{
  "n_layer": 13,
  "d_model": 256,
  "n_head": 12,
  "n_kv_head": 12,
  "head_dim": 32,
  "d_mlp": 1024,
  "vocab_size": 2048,
  "activation": "gelu",
  "norm": "layernorm",
  "norm_place": "pre",
  "norm_eps": 1e-06,
  "positions": "rope",
  "rope_base": 12100.0,
  "rope_fraction": 0.25,
  "qk_norm": false,
  "attn_scale": 0.177,
  "bias": "all",
  "tie_embeddings": false,
  "parallel_block": false,
  "init": "normal",
  "init_std_qkv": 0.0265,
  "init_std_o": 0.0,
  "init_std_up": 0.0265,
  "init_std_down": 0.0,
  "optimizer": "adamw",
  "lr": 0.00135,
  "lr_mult_o": 1.67,
  "beta1": 0.95,
  "beta2": 0.95,
  "lr_head": 0.00436,
  "warmup_steps": 241,
  "schedule": "wsd",
  "decay_fraction": 0.797,
  "decay_shape": "linear",
  "final_lr_fraction": 0.1,
  "batch_tokens": [32768, 65536, 98304],
  "seq_len": 128,
  "doc_mask": true,
  "train_tokens": 832800000,
  "steps": 13162,
  "dataset": "wikipedia_en"
}
Each number is 128 + 24 x the weight over the matrix's rms, rounded and kept within 0 to 255. Layers, rows and columns count from 0.

# layer 6 MLP down (transposed), 1024x256, rms 0.126, rows 331-383, columns 192-255
[[120 147  97 144 148  98 124 115 126 100 129 108 184 116 180 122  88  94 124 118 132 164 164 117 118 125 129 125 130 140 119 129 104 123 135 145 129 127 139  81 156 124 125 169 124 120 115 108 123 164 154 130 112 137  97  88 109 122 147 152 145 160 128 115]
 [142 151 138 124 135 160 147 111 138 126 130 100 124  90 101  96 140 129 115 150  97 112 125 130 123 120 116 149 152 135 114 138 121 128 123 132 157  99 130 114 168 120 130  98 120 129  71 119 105 123 133 160 126 149 171 133 144 118 139 129 122 132 162 142]
 [135 134  91 103  52 178 161 124 161 144  94 131 134 147 139 129 146 138 114 121  93 123 128 135  91 166 124  93 113 157 109  88 143 131 125 109 196 141 164 108 110 124 115 136 118 140  96  95 183 147 115 129 111  75 130 106 129 136  90 131 134 113 127 127]
 [140 132 170 145 145 142 128 146 108 120 133  65 129 135 133 122 130 123 139 134 117 135 124 109 176 141  94 160 125 102 127 142  64 128 118  93 120 105 116 118 135 120 134 150 132 136 107 116 117 124 124 152 126 185 114 117 124 114 119 130 113 138 121 150]
 [127  99 124 169 122 169 114 133  98 136 140 144 144 147 160 122 113 113 144 105 127  67 121 144 139  97 149 163 174  87 133 160 128 158 109 106 104 159 158  56 145 138 120 145 129  73 110  98  95 142 133 140 110 130 113 112 107 155 117 162 141 117 107 100]
 [111  99 132 128 100 153 151 149 147  97 137 126 169 148 116 129  84 134 148 120 152 132 121 102 142 116 131 120 123 163 141 145 152 119  99  43 152 139 131 135 113 186 107  65 126 150 117  87 131 134 110 144 145 137 162 190 130 107 104  63 113 118 116 140]
 [134 121 146 127 158 122 136  95 136 113 136 115 141 116 118  82 157  97 157 135 110 136 168 155 118 115 139 173 115 110 163 106 141  99 105 120 149 131 119 130 155 103 137 102 130 105  90 124 168  89 146  98 112 149 123 101 143 153 142 145 113 105 137 138]
 [149  89 145 138 131 119 105 154 144 163 165 153 141 157 131 155 142  97 122 125 136  97 104 138 157 151  79 147 133 160 144  99 161 101  84  57 117 142 178  99 130 140 148 127 134  86  95  99 140  82 130 143 153 109 145 142 130 182 154 134 116 101 124  99]
 [159 115 147 115 148 147 140 142 139 126  98 130 108 137 122 153  95 121 167 113 132 136 100  74 140 139 122 140 112 129 102 152 147 135 116 153 126 106 103  96 150 129 105  98 142 108 151 151 120 127 120 107 128  89 131 134 122 137 151 114 141  92 115 132]
 [133 140 151 138 161  95 110 132 130 135 127  84 156 132 102 134 134 142 130 126  99 150 131  97 138  95 125 141 154 138 113 117  92 135 116 141 123  94 145 168 129 131 139 136 138 103 117 112 125 124 148 142 166 105 172 104 111 157 160 107  74 126 178 127]
 [144 145 144 124 142 149 114 178 114 112 134 109 189 115 109 132 115 127  65 103 117 103 108 162 125 125 144 167 155 122 110 101 129 114 152 183 123 146 111  85 125 117 137 161 155 133 154 162 127 140 145 143 120 133 160  91 138 113 120 125 134 131 132 127]
 [140 118 119 138 129 128 134 118 117 124 178 126  65  88 114 122 110  64 155 136 103  75 218 106 110 101 123 152 162 100 158 100 117 113 126 113 182 157 106 166 151 115 110 130 137 111  79 104 147 157 105 142 132 142 161 134 111 153 108 102 153 144 161 158]
 [114 123 135 149 121 135 110 115 129  98 117 111 148 147 120 160 146 120 126  53 136 105 122 111 132 125 139 106 121 135  75 118 152  98 131 116 130 112 143 125 109 124 164 144 149  61 155 131 140 128 133  88 158 113 129 124 132 172 113 108 125 141 129 126]
 [107 109 126 146 163 136 102 116 108 147 110 105 138 112  94 133 136 136 143 132 109 137 116  89 115  99 137 164 118 108 110 134 140 121 158 135 112 102 138 118 104  96 118 125 148 117  97 129 103 104 144 100  85 126 138 140 148  96 144 140 145 116 135 147]
 [113 122 117 117 156 185 146 171 161 124 164 138 137  97 127 121 160 172 115 156 147 135 113 119  86 119 154 133 158 151  80 155 111 143 165  89 113 138 160 167 158 160 143 115 140 144  67 114 134 127 134 111  69 128 119 124 144 102 132  91 141 129 119 124]
 [136 197 138 107 129 121 107 128 114 125 142 198 147 128 127 116  91 136 103 130 120 164 149 158 124 140 133 110 154 146 157 148 113 150 153 130 127 141 147 109 144 142 120  80 170 140 113 150 103 139  81 125 152 125 173 165 122  92 146 115 150 135 128 147]
 [161 139 132  97 132 109 130 120 119 138 113 100 115 173 167  97 142 151 134 108  84 111  96 135 160 128 107 154 159 146 102 146 138 106 116 132 112 110 116 107 129 114 109 106 144 127 147 126 152 123 104  91 117 112 115 103 113 133 128 139 141 127 129 148]
 [124 159 135 126 145 135 117 170 122 107 156 130 129 148 115 129 129 166 113  97 123 174  93 126 134 119 140 154 111 128 114 133 140 114 111 129  98 123 127 127 163 120 105 116 128 112 132 106 121 126 117 121 131 126 140 126 143 100 121 140 192 129 138 163]
 [157 151 156 111 103 110 145 111  79 149 133 132 133 126 112 135 124  95  97 136 131 149 128 152 112  93 100  97 120 133 137 119 143 122 153 143 115 118 138 150 162 135 114 157 152 122 143 172 109  94 111 131 118 146  90 116 128 100 128 168 143 127 115 130]
 [112  88 138 137 157 181 109  76 148 136 135 158 122 125 153 141 124 123 143 116 148 121 132 140 142 193  81 124 142 151 118 134  88 117 113 106  86 117  82 111 172 149 116 112 130 140 101 120 140 140 108 110 147 121 140 107 130 131 153 145 139 120 127 102]
 [104 138 131 112 122 157  92 169 158  97 118 124 172 135 118 156 121 127 119 168 165  94 100  70 150 129  89 135  94 140 153 166 122  95 141 104 108 157 104 146 118 197 125 133 154 115 100 128 148 112 153 141 121 109  94  93 101 136 132 144 130 116 125 175]
 [124 144 130 158 128 110 131  79 137 154 175 118 165 104 140 137 158  85 156 127 160 100  87 126 161 131 160 132 113 125 165 133 132 123 127  93 127 103 127 161  96 136 136 101 145 132  94 124 107 166 149 138 144 100 116 152 133 135  73 131 116 115 125 134]
 [154  88 139 135  91 145  82 128 139 130 109 140 142  95 110  94  91 114  98 111 151 168 150 106 132 144 135 120 102 172 111 111 130 124 118 156  84 113 144 136 144  86 162 105 115 135 141 138 118 168 101 164 149 118 113 161 154 161 145 152 132 116 120 162]
 [132 103  83 172 119 166 140 146 140 147  96 152  89 122 126 104 114 126  99 140 115 161 139  77 136  93 128 156  91 138 128 177 184 122 116  82 148 173 126 195 125 109 133  28 160 115 120  97 147  96 170 138 145  92 128 122 180 134 166 138 168 101 113 109]
 [119 144 141 122 127  46  70 131  97 148 131  99 163 124 131 123 105 123 106 192 186 130 143 115 208 127 129 139 139 107 101 108 144 121 101 123 134 116 111 120 120 102 149 144 128 128 126 100 122 120 142 133 154 140 129 122 161 121 137 168 121 123 139 117]
 [133 101 157 123 149 130 127  87 111 192 134 147 105 112 113 136 111 111  99 129 142 141  99 175 124 143 172 100 155  93 145 149 100 154 128  97 118 119 185 143 109 126 111 111  97 124 138 164 138 145 155 131  92 132 119 118 132 155 147  90 117 104 148  94]
 [110 133 112 103 160  96  98 139 169 165 124 129 115 127 153 111 120 124 117 131 107 167 134 149 129 141 115 113 115 170 157  85 115 152 127 128 106 144 114 131 112 121 153 157 153 113  91 160 140  63 160 122 118 126  95 165 114 141 169 124  94 135 136 102]
 [104 131 119 130 161 140 113 118 130 156 177 166 144 124 175 130 117 137 159 145 142 104 117 111 108 134 141 133 166  80 146 137 107 145 138  83 103 156 142 133 135 125 162 126 143 110 105 120 123 128 134  87 168 122 127 126  91  55 113 142 129 151 147 151]
 [ 85 143 160 118 118 109 132  87 161 159 164 161 127 130 122 169 148 121 129 152 131 126 154 108 129 123 182 135 133 166  85 158 140 131 117 102 124 108  95 104 105 136  94 141 130 127 112 115  92 157 140 121 111 145  82 146 104 183 100 144 109 110 130 123]
 [129 153 107  87 152 139 172 128 138 145 126 102 136 100 151 105 145  88 166 127 149 123 130  98 127 155  99 141 111 126 151 135 156  98 132 118 137 136 101 175 141 120 104 115 141 119 109 127 130 152 156  80 111  79 157 154 150 137 144  91 166 106 103 111]
 [163 130 141 187 105 117 170 139 108 129 113 170 187 130  81 134 105 125 123 135 142 144 133 154 115 158 132 156 138  91 120 112  76 122 107  76 123 193  98 123 104 133 117 112 138 107  85 144 105  80 119 106 121 107 101  96 122 139  87 200 138 124  87 101]
 [103 176 125 103 123 113 160 120 100 102 113 143 113 132  64 109 133 154 112 149  90 116 103 148 149 133 150 155 165 127 143  97 137 102 103 112 131 139  86 123 156  94 147 126 147 175 161 102 127 147 113 127 112 111 121 151 104  98 122 121 117 202 147 119]
 [138 120 102 120  91  83 114 119 139 128 132 134 158 129 104 142 165 129 130 140 127 155 128 132 100 162 130 104 141 161 117 142 127 128 118 164 111  87 192 122 130 144 162 131 134 112 124 134 148 109 140 141 120 139  92 152 113 149 119 129 127 103 117 142]
 [153 141 149 162 113 153 107 164 118 130  88 148 155 116 101 144 136 125 120 135 142 111 125 116 120 126 111 163 116 139 141 143 106 150 123 122 139  97  93 109 141 134 113 119  99  94 146 136 196 153 154 159 158 124  79 117 131  77 158 121 143 122 120 130]
 [111 108 151 158 123 128 141 125 127 137  75  77  91 117 140 148 110 136 105 160 131 125 102 139 118 158 104 130 138  62 115 136 179 121 131 117 141 151 185 162 167 110 116  91 141 149 139 112  97 137 128 121 154 126 132 112  93 151 128 179 114 122 111 137]
 [164 137 165  82 138 106 121 134 143  81 153 134 121 146 129 111 135 111 121 108 137 103 105 120 129 144 126 117 131  89 140 109 160 120 112  49 111 119 109 134 158 125 185  96 117 138 143  93 113 119  95 152 156 178 144 104 134 158 147 127 165 138  97  99]
 [126 117 115 141 129 122 157 129 159 152 119 147 146 129 132  67 112 162  96 162 113 115 131 127 113 123 167  76 129 151 159  99 132  89 123 137 108 170 119 131 127 162 122 158 147 159 152 119 104 132 163 132 144 131 136 108  87 142 106 151 122 116 149  93]
 [134 189  88 148 123 176 153 140 130 158 133 127 139 156  99  85 149 114 112 103  95 167 117 105 118 101 120  90 147 151 135 136 125 111 121 126 150 115 106 122 113  83 151 174 159 170  94 119 129 150 134  91 177 141  87 139 120 139 124  84 115 119 142  83]
 [117 117 127 131  84 132 129 107 136 122 123 129 142 139 120 157 159 145 124 164  97 137 157 125 118 123 131 162  85 125 167 105 129 146 134 167 134 166 157 147 106 108 104 127 109 147 138 143 139 167 114 131 107 107 134 150 156 148 131 110 116  90 137 110]
 [128 172 100 101 125 146 126 109 111 135 159  98 128 133 157 151 143 159  86 104 111 137 127 132 109 142 135 112 132 124  94 111 119 116 102 124 100  77 121 139 139 131 143 158 143 126 169 142  97 149 147 125 108 110 130 160 112 125  94 106 109 158 125  97]
 [106 141 126 140 116 128 133 145 118 144 152 137 153 153 147 133 108 154 100 159  94 118 136 144 135 134 103 137 142 136  85 132  82 108 113 120 123 130 153 125 124 119 124  90 129 121 144 120 103 119 111 145 115 150 106 118 114 110 138 152 127 126 142 120]
 [ 45 145 131  96 116 113 114 141 121 123 170 142 147 157 113 132 151 153 117  97 145 129  95 123 126 139 153 160 137 162 130 154 195  78  95 119 135 113 122 125 123 161 144 101 149 140 134 113 119 143 103 149 112 127 103 152 116 143 111  61 138 124 132  98]
 [121  57 125 184 139 125 125 114 108 135 158 143 181 122 164 122 137 116 117 152 156 161 149 105 137 148 138 137 117 122  76 126 103  78  89 133 136 156 126 141 120 155 137 102 113 131 128 106  85 157  95 125 139 105 160 157 135  94 115 201 109  52 109 112]
 [135  54 122  95 125 121 167 148 140 133 108 134 116 142 136 136 129 128 136  94 132 132 106 158 135 109 118 116 122 155 117 145 120 147 168 135 113 157 114 150 153 149 116 131 147 144 172 141 110 105  49 116 120 143 153 101 130 161 119 117 101 108 115 210]
 [143 136 133 141 137 120 168 129 127  90 114 110 144 147 123 132 125 116 179 166  98 123 101 118  93 119  67  99 116 132  84 136  99 118 122 117 127 128 128 122 137 168 120 111 127 171 110  99 108 136 125 157 115 112 147 148 128 112 150 136 142 141 126 151]
 [143 113 151 129 117  94 154 141  99 117 120 125 118 130 119 104 111 127  96 116 100  88  85 125  85 142 173 153 102  88 163 118 142 120 135 134  83 136 138 129 104 166 124 114 142 141 143 147 183 127 144  91 136 166 113 145 133 140 124 174 124 106 135  90]
 [139 119 133 141 148 108 127 140 141  86  93 145 107 100 115 127  79 125 130 145 117 150 145 142 119 119 144 122 102  95  94 153 155  96 118 114  77 126 159 102 169 111 116 118 152  90 125 124 133 144 137 101 170 174 120 124 112 151 125 134 126 161 149 110]
 [ 90 147  88 123 152 113 142  95 128 124 158 105  93 149 123 144 120 108 130 161 130 151 149 128 107 106 119 137 123 143 182  93 154 121 121 127 130 132  99 142 156  99 142 160 159 112 111 100 122 139 150 142 149  98 186 125 106 102  94 114 103 135  83 163]
 [124 126 114 109 103 139 121  97 140  91 136 162 101 117 146 151 161 112 110 117 120 155 156 117  93 106 172 112 153 167  95 178 135 135 131 198 143  98 143 121  98 168 129 157 168 151 119 120 136 113 144 121 107 127 109 166 130 138 146 153  93  89 103  98]
 [156 152 138 121  86  96 119 158  93 128 133 135 114  85 147 114 131 186 101 138 146 143  90 105 103 142 139 136 117 136 108 133 182 126 137 116  86 151 139 132  52 112 114 143 141 161 136 154  87 102 124 131 127 118  99 161 173 164 112 131 122 166 100  78]
 [ 82 131 117 118 125 121 131 130 145 125 140 169 103 160  90 119 173 108  96 157 123  92 103 164 149 138 176  99 131 106 124 162 115 150  91 120 104 139  98 126 148 175 105 176  77 114 107 148 115 101 111 126 106 182 123 154 113 127 126 158 125  93 156 111]
 [156 158  90 133  92 169 145 131  94 154 129 121  90 160 142 111 141 116 106 183 136 161 134 153 143 112 142 127 124  98 156 111 158 181 135 126  89 107 167 134  91 135 130 173 132 100 121 118 134 149 128 139 127 105  73 122 129  98 182 143 102  97  82  98]
 [140 165 101 126 123 125 126  78 128 140 171 117 129 120 135 107 158 165 131 151 123 107 174 204 162 130 135  84 131 101  74 131 122  83  90 124 126 140  88 115 106 124 126 129 148 132 101 144 143 124 133 157 175 113 131 119 113 126 140 160 121 119 107 118]]
# layer 6 MLP up, 1024x256, rms 0.126, rows 332-383, columns 192-255
[[ 86 120  85 139 108 136 154 125 156 169 147 172 150 129 145 178 135 118 123 115 181 166  98 147  87 133 115 129 134 120 192  94 123 113 148 118 130 142 116 132 101 147 121 107 133 112 166 125 128 157 111 125 128 122 146 121 109 131 168 126  87 110 108 109]
 [ 82 116 136 171 127 143 173  98 145 173 158 196 155 158 102 195 154 121 167 165 146 113 138 103 101 170 123 117 109  83  74 136 126 150 131 129 107 111 102 122 147 118 130 138 121 145 133 121 154 107 106 123 176 147 125 106 136 136  67 138 157 151  86  84]
 [138 134  94 139 129 116 125 110 148 122 141 208 146 145 100 145 140 144 130 138 137 140 127 142 123 145 154 110 120 132 103 116 150 118 141 109 136 146  99 153 128 150 125 112 121 121 132 137 132 145 100 146 128 111 132 138  97 112 122 138 109 147 153 134]
 [164 123 114 108 126 139 127 128 135 164 129 143 149 130 103 114 153 149 143 117 155 186 122 151  97 121 126  88  83 155 135 138 111  87 147 144 147 162 126 172 104 128  99 148 126 137  98 166 164 108  87 123  94  93 129 110 160 180 137  50  82 134 135  90]
 [122  78  98 122 123 100 164  89 143 118 112 136 174 123 137 111 142 114 172 163 127 113 132  84 106 145 106 145  70 113 119 118 153 141 157 106 126 120 113 179 132 118 101 171 143 117 120 135 136 107 119 154  78 125 141 146 152 120 159 119 104 191 155 134]
 [144 124 114 108  74 103 126 146 102 194 116 127 106 132 132 150 156 181 136 131 147 147 118 125 119 121  82  78 119 135 133 109 192 103  81 110 102 148 105 146 112 119 127 137  86 144 165 118  72 127 109 179  84  68 158 150 119 115 104 121 111 183 117 137]
 [109 173  75 143 128 118 113 108 114 114 114 142  97 128 118 126 129 127 139 128 188 156 120  90  84 165 131 109 155 106 135 111 134 148 134 132  97 147 108 154 118 110  98 149 143 124  90  88 119 164  93 163 116 104 181 135 179 121  90  98 151 155 141 122]
 [144 138 147 160  67 137 134 116  80 151 123 141 182  93 126 141 124 110 146 137  78  91 144 123 123 132  94 137 112  92 148  96 113 114 127 131 147 139  99 160 113 115 143 165  94 123 127 123 131 114 104 126 123 127 147 156 135  84 118 140 115 121 154 122]
 [140 122 152 126 106 102 168 110 129 151 132 104 124 112 152 134 142 124 153 106  79 133 122 135 130 184 123 127 120  77 128 137 176 136 102 100 133 161 162 119 136 121 109 129 113 120 121 141  79  95 125 121 137 140 145 112 137 141 132 114 144 139  87 123]
 [153 122 154 133 166  69 164  89  92 110  84 134 121 139 112 155 138 116 175 161 133 123 135 106 139 156 136 117 104 123 140  99 113 126 107 135 125 108 135 145 172  94 113  84 112 119 116 147 147 132 127 111 150 105 143 151 101 157 129  95 160 120 132 167]
 [ 94 170 106 132 167 114 129 150 142 171 128 148 151 151 103 111 169 169 153 163 155 169 136 127  80 172 147 164  80 133 135 166 136  97 149 124 133 130 134 108 150 113 102 132  85 116 159 103 137 155  96 156 109 139 124 159 120 123 167  84 111 133 123  67]
 [131 136 119 110 130  89 117 147 128 175  88 140 151 108 153 126 123 106 108 132 131 136  93 111 118  91 121 104 116 157 125 117 137 113  96  92 121 131 120 152 147 139  98 112 121 108 144 136 118 156 136 147 131 123 118 145 142 125 155 168 154  96 144 132]
 [101 105 180 107 128 156 177 164 117 133 129 137 114 119  75 114 144 131 155 118 104  88 114 143 112  97  89 163 141 137 145 122 161 147  69 102 102 145 140 116 116 157  70 122 126 136 103 104 147 134 115 136 128 120 168  97 152 125 134 126 100 152 123 150]
 [145 123 143 142 127 141 164 114 124 110 148 112 159 155 116 169 172 169 166 142 111 187 122 129  79  99 118 108  53 160 115 154 132 149  97 149 112 145 116 138 160 126 104 137 130 134 107 131 102 119  85 144 112 152 143 108  86 122 183  77 128 135  77 112]
 [114  79  81 144 111 136 164 104 146 165 126 113 110 148 139 130 144 118 126 117 139 118 155 129 123 148 125 147 116 113 120 112 100 122 185 124 104 138 127 141 126 140 109 149 115  91 166 104 116 100 151 128 113 175  89 117 157 144 116 133 131 138 139 127]
 [132 119  81 122 164 121 123 123 130 131 131 166 177 139 112 182 129 141 171 157 134 135  98 128 150 133 147 102 144 174 142 158 132 140 100 104 138 150 118 146  87 137 146 116 122  94 108 107 159 134 104 119 145 120 170 142 140 110 163  59  87 159 139 127]
 [ 85 124  99 141 123 131 190 107 182 107 136 143 156 106  95 130 118 105 141 145 127 142 143 110 119 151 115  99 158 146  99 140 152  98 127 132 153 158 139 122 131 151 134 151 144 177 120 158 139  95 120 117 110 162 154  92 129 147 131 139  93 142 113  84]
 [ 80  88 102 129 151 138 116 120 145 108 122 125 132 146  89 143 144 128 157 131 130 126 156 101 164 180 134 132 138 123 117  76 129 113  84 142 130 102 166 117 124 144 131  85 108 121 136 110 157 152 135 130 132 111 153 128 174 160 107 103 128 112 156 122]
 [110 134 109 187  87  73 155 148 130 100 115 102 151 136 128 151  92 137 100 131 159 129 146 106 124 144 154 114 103 125 145 120 137 120 116  93 105 136 134 179 104 136  98  75  91 118 108 110 101 186 103 130  97 140 102  87 147 127  73 134  85 138 134 117]
 [165 122 126 118 172 137 153 128 137 126 145 124 107 160 122 100 170 159 138 149 116 133 102 191  84 112 127 173  91 130 179  87 120 115 111 108 120 149 149 147 158 118 122 130 122  76 145 151  68 153 119 121 152 113 116 121  98  87 143 139 109 110 113 103]
 [114 106  85 160  98 133 123 135 119 137 107 109 145 139  88 131 139 145 142 146 104 149 134 112 149 109 109 115 142 127 109 189 117 132 138  76 119 134 154 152 102 109 110 125 104 145  67 156 152 142  97 151 157 127 140  83 130  95 148 114 103 129 159 117]
 [126 157 143 125 113 206 155 120  98 154 147 149 122 167 123 154 165 168 156 154  90 115 106 127 177 131 133 137 107 102 145 115 127  98 142 112 169 150 115 162 153 146  86 151 132 129 110 150 111 123 134 149 113 123 141 105 131 135 125 132 106  95 130 115]
 [135 170 128 157 115 134 142 116  93 172 129 150 109 104 117 163 133 170 160 150 132 144 122 176  96 162 108  87 127 135 125  99  84 125  81 104 133 152 109 120 154 135 117 143 152 103 154 175 137 124 108 158 122 110 150 119 136 175 138  93 115 135  86 107]
 [109 158 146 105 128 129 129  90  89 140 129 136 115 146 109 121  94 155 166 133 120 144  95 178  75 128 115 140 115 125 118 143 107  67 148  87 115 101 131 145 160 144 127  98 133 103 136 167 146 113 108 125  92 114 115 142 112 122 144 103 121 145 116  84]
 [150 145 135 148 138 138 126 150 128 110 148 122 182 107 132 120 154 106 130 122 133 134 126  74 147 121 119 166 103 163 164  85 126  90 115 145 135 110  60 143 133 138 117 148 101 133 123 110 121 135 124 124 159 148 121 122 141 135 113 157  95 153 176 149]
 [129 121 137 154 118 173 134 121  61 110 174 130 108 128  94 121 145 159 116  96 163 132 123 112 108 137 101 137 125  88 123 158 132 143 159 128 146 154 126 135 110 122 141 127 113 112 140 107 112 150 104 177 180 137 153  85 111 139 141 114 119 127 129  98]
 [129  79 131 125 120 127 128 158 155 102 133 110 111 113 111 128 125 151 124 131 132 137 121 102 129 135 137 142 128 147  97 122 110 132 101 126 149 135 164 155 144 145 111 126 113 118 185 130 137 113  96 190  85 162 139  98 155 182 149 105 110 119  86  96]
 [151  97 133 115 124 162 129 119 117 133 113  80 167 111 143 140  98 118 154 140 107  98 132  79 128 155  97 122 128  87 119 151  78 143 134 122 115 103 166 151 153 173 128 142 142 152 142 156 134 113  86 130 163 111 104  79 125 153 107 137 141 145  92 127]
 [107  73 137 118 133  97 124  86  87 134  94 128 108 122 101 139 115 121 135 176  83 141  98 147 129  85 156 102 150 120 142 167 124 142 112 119 175 144 161 163 148 150 117 124  68 142 160 130 152 155 111 141 110 142 128 138 107 117 154 141  88 122 101 143]
 [113 142 135 133 165 176 138 138 116 123 130 139 145 172 125  95 114 151 134 103  97 140 110 168 115 108  87  68 132 175 154 126  99  77 154  87  71 161 111 154 143 170 110  77 108 122  82 159 132 129 114 112 102 138 104 114 111 127 144 152 143 162 132 138]
 [116  89 122  79 149 100 152 111 140 148 137 114 182 160 140  87 134 142 151 119 127 137 137 145 113 173 124  78  86 139 147 123 148 116 127 127 122 108 193 138 156 127 113 117 121 127  98 142  80 121  94 135  87 137 160 127  93 133 118 124 123 140 107 120]
 [114 116 132  92 112 141 143 110 113 141 109 129 138 138 175 130 123 105 148 114 117 122 117 123 166 116 103 124 119  95 131  88 124 149 112 117 117 137  95 137 140  95 127 111 120 115 139 167  94 143 108 113 167 119 172  71 126 101 117 147 163 149 116 123]
 [110 112 145 131 143  91 172 111 151 131 147 148 114 108 125  79 107 144 131 101 106 121 152 125 145 115 114 129 163 119 150 138 161 136 124 116 132 149 146 101 136 114 119 156 141 122  80  92  77 139 130 123 124 131 159 160 152 153 105 116 115 186 162 132]
 [145 127 128  81 156 121 150 110  75 147 136 180 143 115 166  75 112 110 155 121 145 117 186  94 156 113 154 144 122 143 151 125 101 109 146 120 116  48  85 121 136 126 129 162 117 101 110 137 117 117 130 122 141 126 127 157 149 109 123  88 139 173 132 162]
 [152 137 150 153  95 119 161  87 102 141 139 135 130 120 132 171 143 149 112 117 161 138 155 134 147 112 131 178 162 131 153  89 146 108 122 131 127 110  90 144  98 109 106 109 160 140 140 134 112 162 153 126 129  89 132 112 120 115 111 114 116 100 107  99]
 [144 115 133 117 132 135 127  94 111 158 119  83 128 108 112 148 111 119 149 118 162 112 166 159 165 113 110 184 155 138 124 131 116 130 141 111 132  95 117 133 151  76 106  91  86 145 110 161 162 136  93 139 116 123 117 136 130 140 120 123 109 167 105 135]
 [108  97 139 112 118 158 168  93 127 135 151 142 181 118 133 114 136 180 145 170 161 148 147 111  63 133 105 106 138 129  96  98 114 141 158 130  96 119 121 161 133 131 129 137 125 123 135  94 100 196 110 113  92 118 172 162 109 142 127 162 134 164 132 122]
 [134 125 133 131 146 102 131 116 123 124 154 178 109 136 103 130 127 195 159 151 153 115 141 149 122 126 106  95 113 121 111 134 122  91 131 135 139 104 132 163 100 131 125 139 125 136 109 150 109  96  94 136 136 127 129 117 102 133 141  61 133 134 122 137]
 [130 149 107 166 127 143 169 126 187 114 125 150 184  99 113 124 125  89 126 109 128  83  94 145  62 123 107 139 100 104 132 123 127 118 185 145 122 122 150 165 126 128 110  74  77 112 114 138 177  99  67 146 112 138 155 145 143  84 116 144 117 123 109 141]
 [155 109 138 116 115 110 157 129 112 136 130 134 121  87 111 158 152  85 173  89 127 141 129 101 120  92 105 126 130 159 105 159 154 139 151 102 109 155 134 157  98 132 118 141 118 112 129 139 115 138 128 173 139 113 125 113 113 107 164 123 126 134 109 110]
 [154 156 125 158 163 147 151  78 156 143 133 151 107 106 145  99 108 110 141 169  77 122 142 141 127 151 101 110 132  90 121 152  89 164 113  95 133 131 142 111 142 111 105 114 120 127  87  96 109 181 109 146 113 127 129 114  93 146  94 166 130 131 116 143]
 [134  79 148  83 126 100 121 154 141 105 170 136 154  95 112 125 118 127 137 148 171 169 151 112 132 112 154  95  91 131 149 125 126 165 146 121 128 146 144 162 147 136 107 115 126 109 142 104 114 100 121 136 144 114 174 124 123 142 119 125 146 194 120 127]
 [ 91 117  99 149  95 140 155 130  92  99 154 137 111 111 100 168 103 131 158 149 132 140 117 119 128 110 159 132 148 132 162 175 167 119 106 112 169  95  94 150 121 139 102 142 106 138 120 119 121 152 180 126 155 132 151 146 147 121 130 118 134 127 107  87]
 [ 81 131 159 123 106 115 154 122 154 158 175 123 122 120  80 104  89 125 147 131 138 146 150 108 161 168 135 127 135  98 151 114 144 103  96 127 115  80 124 138 155 145  90 125  95 147 199 145 157 144 126 121 156 130 112 129 134 153  78 129 148 161 178 168]
 [104  85 128 127 133 143 138 139 111 148 132 148 104 142  93 152 139 112 151 168 180 179 118 104 131 150 126 120 150 132  73 113 139 114 147 114 181 154 121 126 129  98 125  98 143 162 112 108 136 137 100 153 154  86 126 141 179 111 109 130 131 114  92 143]
 [137  72 147 129 127 162 152 114 113  98  82 145 111 141 135 120 109 122 128 172 145 163 152 127 146 127 118  70 168 161 155 107 161  99 188 104 124 112 132 152 143 128 138  93 110 112  97 143 128 139 147 119 116 127 144 126 159 112 126 110 112 166  96 131]
 [164 144 110 116  92 112 122 161 130 139 113 141 132 114 137 108 120 131 130 146 133 184 109 119 154 198 104 115 155 127 103 166 113 136 166 122 159 152 147 156 133 138 135  92 101 108 157 125 101 130 125 157 135 164 119 110 140 113 115 119 107 113 152 135]
 [126 123 124  93 141  83 167 133 161 137 133 117 146 111 131 118  75 132 136 172 140  84 140 100  83 152 116 147 102  83 119 100 128 137 136 105 101 139  98 124 129 128 127 116 101 137 124 131 121 167 140 143 176 170 158  96 127 149 124 106 126 146 130 169]
 [119  39 128 121 145 132 143 151 138 100  74 163 134 112 178 118 112  94 189 125 138 174 144 123 132 125 112 116 151 121  83 111  95 140 103 117 152 120 126 139 158 132 128 124  63 105 117 133  76 150 112 185 117 175 190 125 120 168 144 173 115 137  88 134]
 [109 129 152 144 157 117 128 117 108  92 178 118 138 138 118 166 132 148 132 108 118 116 131 137 160 134 137 120 149 101 174 139 117 137 136 110 130 111 158 129 121 127  75 120 132 111 146 124 130 150 122 150 112 124 189 120 168 131 104 162 135 107 171 109]
 [109 147 122  95 134 118 155 139  89 141 126 150 141 139  89 129 149 183 141 122 117 144 137 106 108 125 113 182 123 144 138 109 110 103 143 131 112 143 129 163 122 144 129 149 105 144 119 123 141  95 125 127 152 197 172 111 135 148 112 155  81 103 150  87]
 [110  94 108 109 147 153 148 134 112 142 120 124 137 128 146 150 150 103 129 149 107 164 152 114  81 130 116 100 110 174 153 117 124 134 128 161 136 154 137 144 169  79 113 163  93 110 143 147 162 127 115 157  80 149 125 131  93 133  85 157 101 156 126 117]]